Each number is 50 + 10 x the weight over its row's rms, rounded and kept within 0 to 99. Layers, rows and columns count from 0. The size before them is the row's rms in percent of the matrix's.

# layer 6 MLP down, 128x320, rms 0.158, rows 0-50, columns 256-319
097:41 54 47 50 40 40 44 49 48 52 62 50 55 55 44 35 44 55 54 35 61 64 57 49 59 58 55 47 41 56 54 38 47 56 67 69 37 48 59 51 33 60 45 54 45 33 41 47 44 62 51 29 47 52 39 54 52 53 50 69 51 46 45 40
088:46 40 49 52 78 63 47 51 68 61 40 76 68 54 48 52 71 50 46 50 63 38 50 51 54 31 71 47 38 42 54 48 37 61 51 61 49 41 40 60 60 50 53 43 51 60 52 40 61 61 61 56 65 59 66 44 48 43 45 34 58 45 56 33
099:45 51 52 45 63 33 48 30 56 54 54 42 45 28 39 57 47 60 57 44 37 34 38 65 47 34 54 43 58 62 58 64 39 45 60 44 50 51 41 49 66 59 48 56 33 54 81 53 50 31 50 67 53 41 55 29 58 48 60 50 57 47 41 46
109:59 62 50 38 56 44 58 54 45 46 66 44 50 49 68 50 46 44 53 66 56 53 45 59 46 63 37 45 33 48 43 58 59 48 65 53 66 40 58 59 49 56 36 55 45 59 54 51 53 37 53 39 46 31 63 57 52 42 73 37 64 49 44 52
104:34 50 57 56 51 46 60 56 48 49 52 60 52 65 45 41 51 39 51 51 59 63 65 41 66 59 60 54 39 55 47 62 52 52 62 46 46 56 49 51 63 51 55 48 39 52 61 39 56 59 59 26 48 73 37 56 55 64 56 43 54 65 39 57
085:40 53 44 43 46 44 44 58 65 51 50 56 68 30 56 49 53 43 38 69 56 41 44 37 23 66 60 46 56 46 49 55 44 65 58 41 43 44 47 58 48 47 61 53 46 53 37 58 40 75 34 51 47 42 48 50 28 48 53 43 35 60 69 52
094:32 39 60 50 54 60 52 49 61 49 61 43 70 40 59 47 42 49 42 49 65 27 44 55 41 38 21 37 44 43 73 64 43 41 67 66 39 52 56 60 41 33 58 55 49 47 52 33 51 43 45 58 47 51 38 55 39 55 57 64 55 56 46 52
101:38 57 48 42 44 48 62 51 56 51 29 41 50 51 42 44 52 39 36 68 31 73 53 55 32 34 60 42 51 51 26 68 31 45 53 40 36 40 44 44 60 49 63 59 42 56 43 46 56 71 48 46 57 68 69 42 59 64 51 53 45 51 40 43
091:42 53 52 67 31 37 73 57 50 44 51 45 58 52 53 42 53 28 38 49 51 48 37 57 48 30 51 43 51 72 57 42 41 37 27 41 56 52 57 53 55 43 66 36 38 51 50 41 38 44 60 64 56 40 42 47 67 59 64 42 40 43 45 54
095:47 46 44 61 38 39 35 46 49 37 54 37 55 48 58 41 36 44 53 57 47 44 41 48 43 51 44 43 57 52 50 60 45 59 41 46 56 47 35 57 34 53 73 41 46 37 42 47 77 21 43 59 55 47 70 51 68 36 62 63 55 50 57 30
093:25 44 59 57 49 53 41 55 56 42 38 38 66 51 54 54 32 30 35 62 52 46 56 53 58 52 50 60 52 56 42 57 48 52 37 64 53 57 51 66 37 43 46 40 34 51 71 50 48 53 63 63 35 46 31 40 37 61 36 53 50 58 37 38
092:55 47 48 52 53 44 56 43 29 79 36 37 47 55 30 44 53 59 46 34 62 47 33 44 33 51 45 59 43 52 61 64 52 66 53 50 58 52 53 40 60 51 42 59 50 56 44 66 69 57 41 33 42 47 44 61 49 43 27 54 47 52 45 65
103:52 60 47 42 37 43 53 58 42 55 50 39 38 50 41 65 41 51 42 58 32 65 60 46 66 56 58 43 40 40 39 46 43 29 66 37 48 42 47 49 38 52 41 38 58 42 62 53 52 61 45 55 39 48 53 62 59 54 59 33 44 31 36 56
092:50 58 37 61 43 70 60 69 44 52 49 57 53 51 53 56 54 38 59 40 32 38 50 62 43 58 54 39 34 65 53 39 43 38 41 53 35 71 36 60 41 50 57 61 49 56 48 54 51 54 52 74 57 54 46 51 41 41 48 47 51 41 63 45
093:61 48 48 44 65 34 50 44 58 38 46 29 31 50 39 60 61 45 34 50 50 49 52 53 60 62 61 56 64 54 55 50 50 61 51 40 35 59 54 72 46 44 48 37 50 41 62 49 59 45 38 40 41 41 49 61 51 44 51 47 44 69 58 56
095:51 52 46 47 41 63 40 57 49 59 50 48 74 50 39 51 46 49 34 56 45 43 28 46 50 60 51 29 42 39 34 54 40 46 51 61 64 40 54 48 39 38 51 59 40 55 40 68 64 30 43 43 36 62 43 49 50 38 46 41 52 54 50 48
094:57 52 63 48 62 56 57 62 42 52 50 69 44 33 55 26 39 64 50 42 54 69 38 63 56 50 54 44 58 31 53 53 43 36 34 45 45 52 41 69 71 56 51 49 46 40 42 52 63 53 51 56 44 55 36 41 51 45 56 46 39 51 66 55
099:36 43 52 53 49 62 45 41 47 46 60 34 39 69 47 52 52 47 46 74 51 69 61 36 55 60 51 62 63 40 41 37 43 45 52 52 50 42 53 57 47 40 76 72 47 41 58 32 51 58 50 52 52 49 49 52 49 47 67 33 35 48 44 78
093:47 46 35 37 66 51 53 41 30 57 51 42 36 54 48 28 46 39 69 55 29 44 48 41 26 58 58 51 46 57 58 53 48 55 55 33 52 42 45 60 47 41 50 27 77 53 71 57 52 57 57 56 41 54 52 39 51 55 48 68 45 46 53 45
103:44 50 56 48 45 44 50 55 73 53 49 52 56 46 41 48 49 54 61 49 56 48 54 58 39 45 44 53 30 53 53 45 51 38 51 39 21 52 49 52 59 55 37 44 47 42 51 40 52 61 65 45 47 56 39 63 62 43 51 62 40 53 47 44
099:61 65 61 53 66 61 34 55 48 41 56 45 37 45 52 43 53 50 51 55 64 65 58 40 58 34 48 44 54 55 40 48 60 65 55 51 53 28 63 53 43 65 36 63 55 28 62 51 45 44 61 55 42 51 35 51 47 35 62 54 51 40 32 64
096:52 58 61 63 50 48 44 43 43 48 41 60 44 60 37 58 60 36 40 52 63 43 68 30 59 52 17 40 51 50 42 40 54 56 46 44 20 49 44 51 64 55 38 49 57 41 68 57 71 36 37 49 56 36 39 38 32 51 44 34 55 35 40 55
098:43 55 53 53 55 58 55 58 42 55 55 47 46 50 57 67 44 56 49 57 66 66 33 45 57 55 46 54 39 42 49 50 53 71 39 58 72 38 39 46 30 52 49 55 51 39 59 44 34 44 62 61 52 49 37 58 63 54 54 46 53 59 36 60
096:69 41 47 29 39 44 28 40 43 51 43 41 49 52 56 33 45 50 51 64 51 61 55 56 68 58 41 48 50 71 51 54 54 54 25 48 60 48 54 71 43 47 38 65 47 34 48 34 60 45 56 51 48 50 60 40 41 61 79 59 40 60 58 54
104:55 51 50 71 60 30 60 78 52 37 62 47 52 47 65 25 43 57 58 55 36 47 44 34 53 64 41 55 53 60 46 58 55 58 37 63 48 38 50 43 40 47 39 44 53 68 42 30 28 58 45 48 32 34 57 58 41 47 40 54 66 61 41 56
097:41 43 45 44 53 64 34 48 55 29 36 66 39 37 53 47 54 46 61 57 37 41 56 48 42 55 59 41 52 40 48 51 39 52 63 40 48 58 43 62 64 50 43 44 54 63 51 44 41 60 37 41 43 49 61 42 40 72 48 45 48 63 43 56
105:49 40 51 63 46 50 53 40 60 64 55 50 49 38 28 38 52 42 53 53 58 63 56 42 52 62 57 44 68 57 37 56 42 49 52 35 53 60 56 47 52 52 52 47 64 51 61 69 43 40 52 44 45 50 44 50 29 49 26 47 56 60 44 60
097:55 43 47 44 54 34 47 54 56 36 60 59 76 40 55 43 68 53 66 62 61 56 56 67 48 48 63 65 42 42 58 59 58 62 56 47 58 57 60 54 39 67 48 40 55 63 61 72 69 34 48 52 66 43 51 38 59 55 56 61 60 45 48 46
101:52 59 61 65 59 43 56 61 55 46 27 54 61 47 49 53 38 56 62 55 56 48 31 58 28 43 40 46 57 30 50 53 47 41 30 54 55 61 18 51 53 42 44 49 49 55 27 50 57 33 35 61 38 56 34 65 52 49 48 54 64 59 55 49
098:50 62 56 41 40 31 63 71 58 60 51 50 39 54 73 46 52 49 41 51 50 32 43 75 60 48 55 59 40 69 65 55 41 51 31 43 46 71 38 46 55 51 51 47 50 53 62 41 41 56 43 49 51 39 39 62 56 32 59 43 36 49 38 48
094:71 54 46 38 57 37 63 53 41 63 48 67 40 51 42 56 52 50 32 57 51 52 67 51 53 60 49 47 51 44 50 51 51 50 46 37 59 49 45 54 42 26 36 40 38 41 47 61 49 35 51 56 68 60 37 50 62 49 49 57 35 59 49 52
099:51 43 58 54 54 59 43 42 56 25 62 35 47 58 55 48 45 55 48 48 46 53 49 53 50 39 50 52 43 44 30 52 45 62 59 62 34 40 38 56 33 51 53 35 37 37 48 50 57 42 41 55 60 45 33 49 44 46 63 50 54 42 50 54
147:71 51 43 53 42 43 57 40 50 57 62 52 29 53 52 70 50 55 54 53 33 51 50 50 65 48 49 48 39 59 59 53 27 45 49 48 55 45 59 30 30 62 52 47 50 49 43 46 43 66 37 45 46 44 41 54 67 46 36 52 50 24 50 58
096:54 45 69 53 47 34 48 58 58 47 60 53 53 53 42 35 54 50 35 56 52 49 59 43 68 50 30 52 59 43 43 28 54 64 44 40 54 38 50 60 65 55 33 53 25 65 51 51 45 41 59 45 41 42 57 48 42 37 46 45 34 57 56 67
108:59 48 57 44 44 29 62 46 52 50 42 53 35 46 50 49 58 58 48 68 51 33 39 24 61 42 37 56 57 57 36 43 58 48 44 44 43 53 55 42 59 70 43 39 61 68 62 49 58 43 48 66 47 34 53 63 57 42 55 37 33 38 39 68
098:48 60 68 54 70 50 55 41 50 55 35 47 41 52 61 39 58 51 51 50 44 63 37 50 39 53 54 39 40 54 52 59 49 61 59 42 65 40 54 39 31 63 69 59 70 53 49 56 45 61 18 50 47 47 77 58 35 44 51 55 49 48 57 35
096:42 43 40 32 54 56 46 59 55 36 51 47 54 50 55 41 44 47 51 44 38 51 69 45 44 45 34 46 36 54 54 57 53 59 54 44 49 56 39 63 30 45 54 39 60 63 51 43 59 64 65 53 55 38 58 47 74 63 66 46 67 68 40 49
099:45 68 44 57 57 56 55 52 58 53 67 58 24 53 31 36 64 57 45 49 49 69 43 46 43 64 41 44 56 55 42 66 47 58 60 36 54 60 48 58 57 42 62 47 40 44 74 49 47 38 48 51 50 41 52 42 54 39 41 40 53 80 44 40
097:29 40 47 54 54 53 54 55 51 56 67 39 56 57 57 44 48 53 61 38 78 23 36 54 47 69 54 52 55 49 52 53 49 60 48 52 59 49 48 55 46 60 56 65 48 70 58 56 61 54 50 27 50 62 57 53 55 53 43 65 49 44 37 55
081:60 62 39 60 52 55 46 44 33 56 54 37 56 49 52 51 40 55 72 44 52 45 61 54 52 46 45 52 43 56 35 32 46 61 37 35 42 66 35 42 55 49 36 61 48 53 38 44 70 47 54 56 43 60 54 52 54 43 50 55 58 56 44 44
096:46 60 71 55 55 55 57 57 34 49 65 48 47 59 49 36 42 55 52 68 49 43 51 42 65 39 59 63 22 75 58 51 44 43 62 38 56 35 34 39 39 47 70 70 43 51 57 42 56 59 54 55 60 46 37 49 51 29 40 58 52 58 39 47
104:52 35 45 57 48 63 33 38 66 37 40 41 46 48 65 46 58 74 34 46 39 49 39 39 44 32 49 58 57 42 52 56 55 51 30 61 50 49 47 49 38 61 40 55 42 50 47 60 37 48 51 30 47 52 55 55 49 39 49 69 49 40 55 47
092:65 68 61 49 65 59 57 62 59 46 52 32 41 52 43 48 62 56 49 41 65 49 47 57 59 48 59 46 72 50 51 44 48 31 55 57 41 32 48 41 30 35 37 38 52 24 59 57 58 58 61 44 62 36 50 53 47 54 43 50 28 34 57 34
090:55 56 60 69 54 52 54 51 51 56 49 58 39 58 67 61 48 66 35 37 50 52 52 65 39 43 41 54 44 61 46 59 62 24 42 44 47 36 40 61 44 44 57 60 50 54 43 59 66 38 43 41 50 46 61 53 75 41 32 57 52 30 46 57
095:56 71 62 52 43 54 28 71 36 38 58 66 58 43 53 56 53 43 54 66 52 52 59 45 44 44 46 51 63 51 49 54 52 35 40 70 36 57 47 49 65 52 41 37 58 31 44 46 52 59 36 58 36 60 53 38 43 42 53 41 59 57 37 59
086:54 49 39 47 41 53 61 42 38 47 71 54 34 48 27 58 53 46 48 45 41 60 62 53 47 55 45 64 67 63 53 48 39 40 46 39 49 48 49 32 46 59 48 54 39 73 46 68 39 61 61 49 35 53 42 69 71 59 33 46 46 62 65 40
089:39 46 55 52 53 48 52 39 67 81 51 46 69 26 64 56 43 52 61 60 42 48 42 64 52 46 48 52 68 56 44 52 70 41 53 37 51 71 63 61 56 57 45 49 46 49 30 44 65 55 61 58 51 53 67 47 50 36 48 43 20 46 47 35
096:30 68 45 75 38 48 36 45 50 43 73 66 50 41 39 43 41 51 58 40 45 37 47 52 39 55 48 40 36 35 55 32 37 67 57 60 38 46 49 61 49 54 44 57 52 63 34 46 53 34 54 54 49 55 48 49 50 57 34 61 41 53 57 61
096:34 42 62 28 60 68 63 34 53 39 55 57 45 51 57 38 43 60 39 54 47 54 53 56 42 45 49 58 52 56 50 55 54 58 37 39 40 49 39 64 51 44 52 39 52 40 51 50 43 34 63 50 30 43 37 47 49 49 63 47 31 41 49 61
102:37 52 53 55 50 24 69 60 61 50 61 66 56 56 38 45 53 46 51 59 29 64 38 65 66 58 41 55 70 42 46 52 50 55 41 69 56 43 35 49 50 71 48 42 62 68 58 46 73 45 53 52 56 45 47 53 52 54 42 52 36 59 37 61
097:38 42 59 51 67 53 56 53 21 47 43 56 53 61 45 42 50 53 50 41 50 37 68 38 59 48 48 53 48 62 65 58 55 43 48 49 45 63 48 45 60 66 53 57 42 62 56 49 49 62 47 48 42 47 57 48 58 63 38 71 47 58 36 44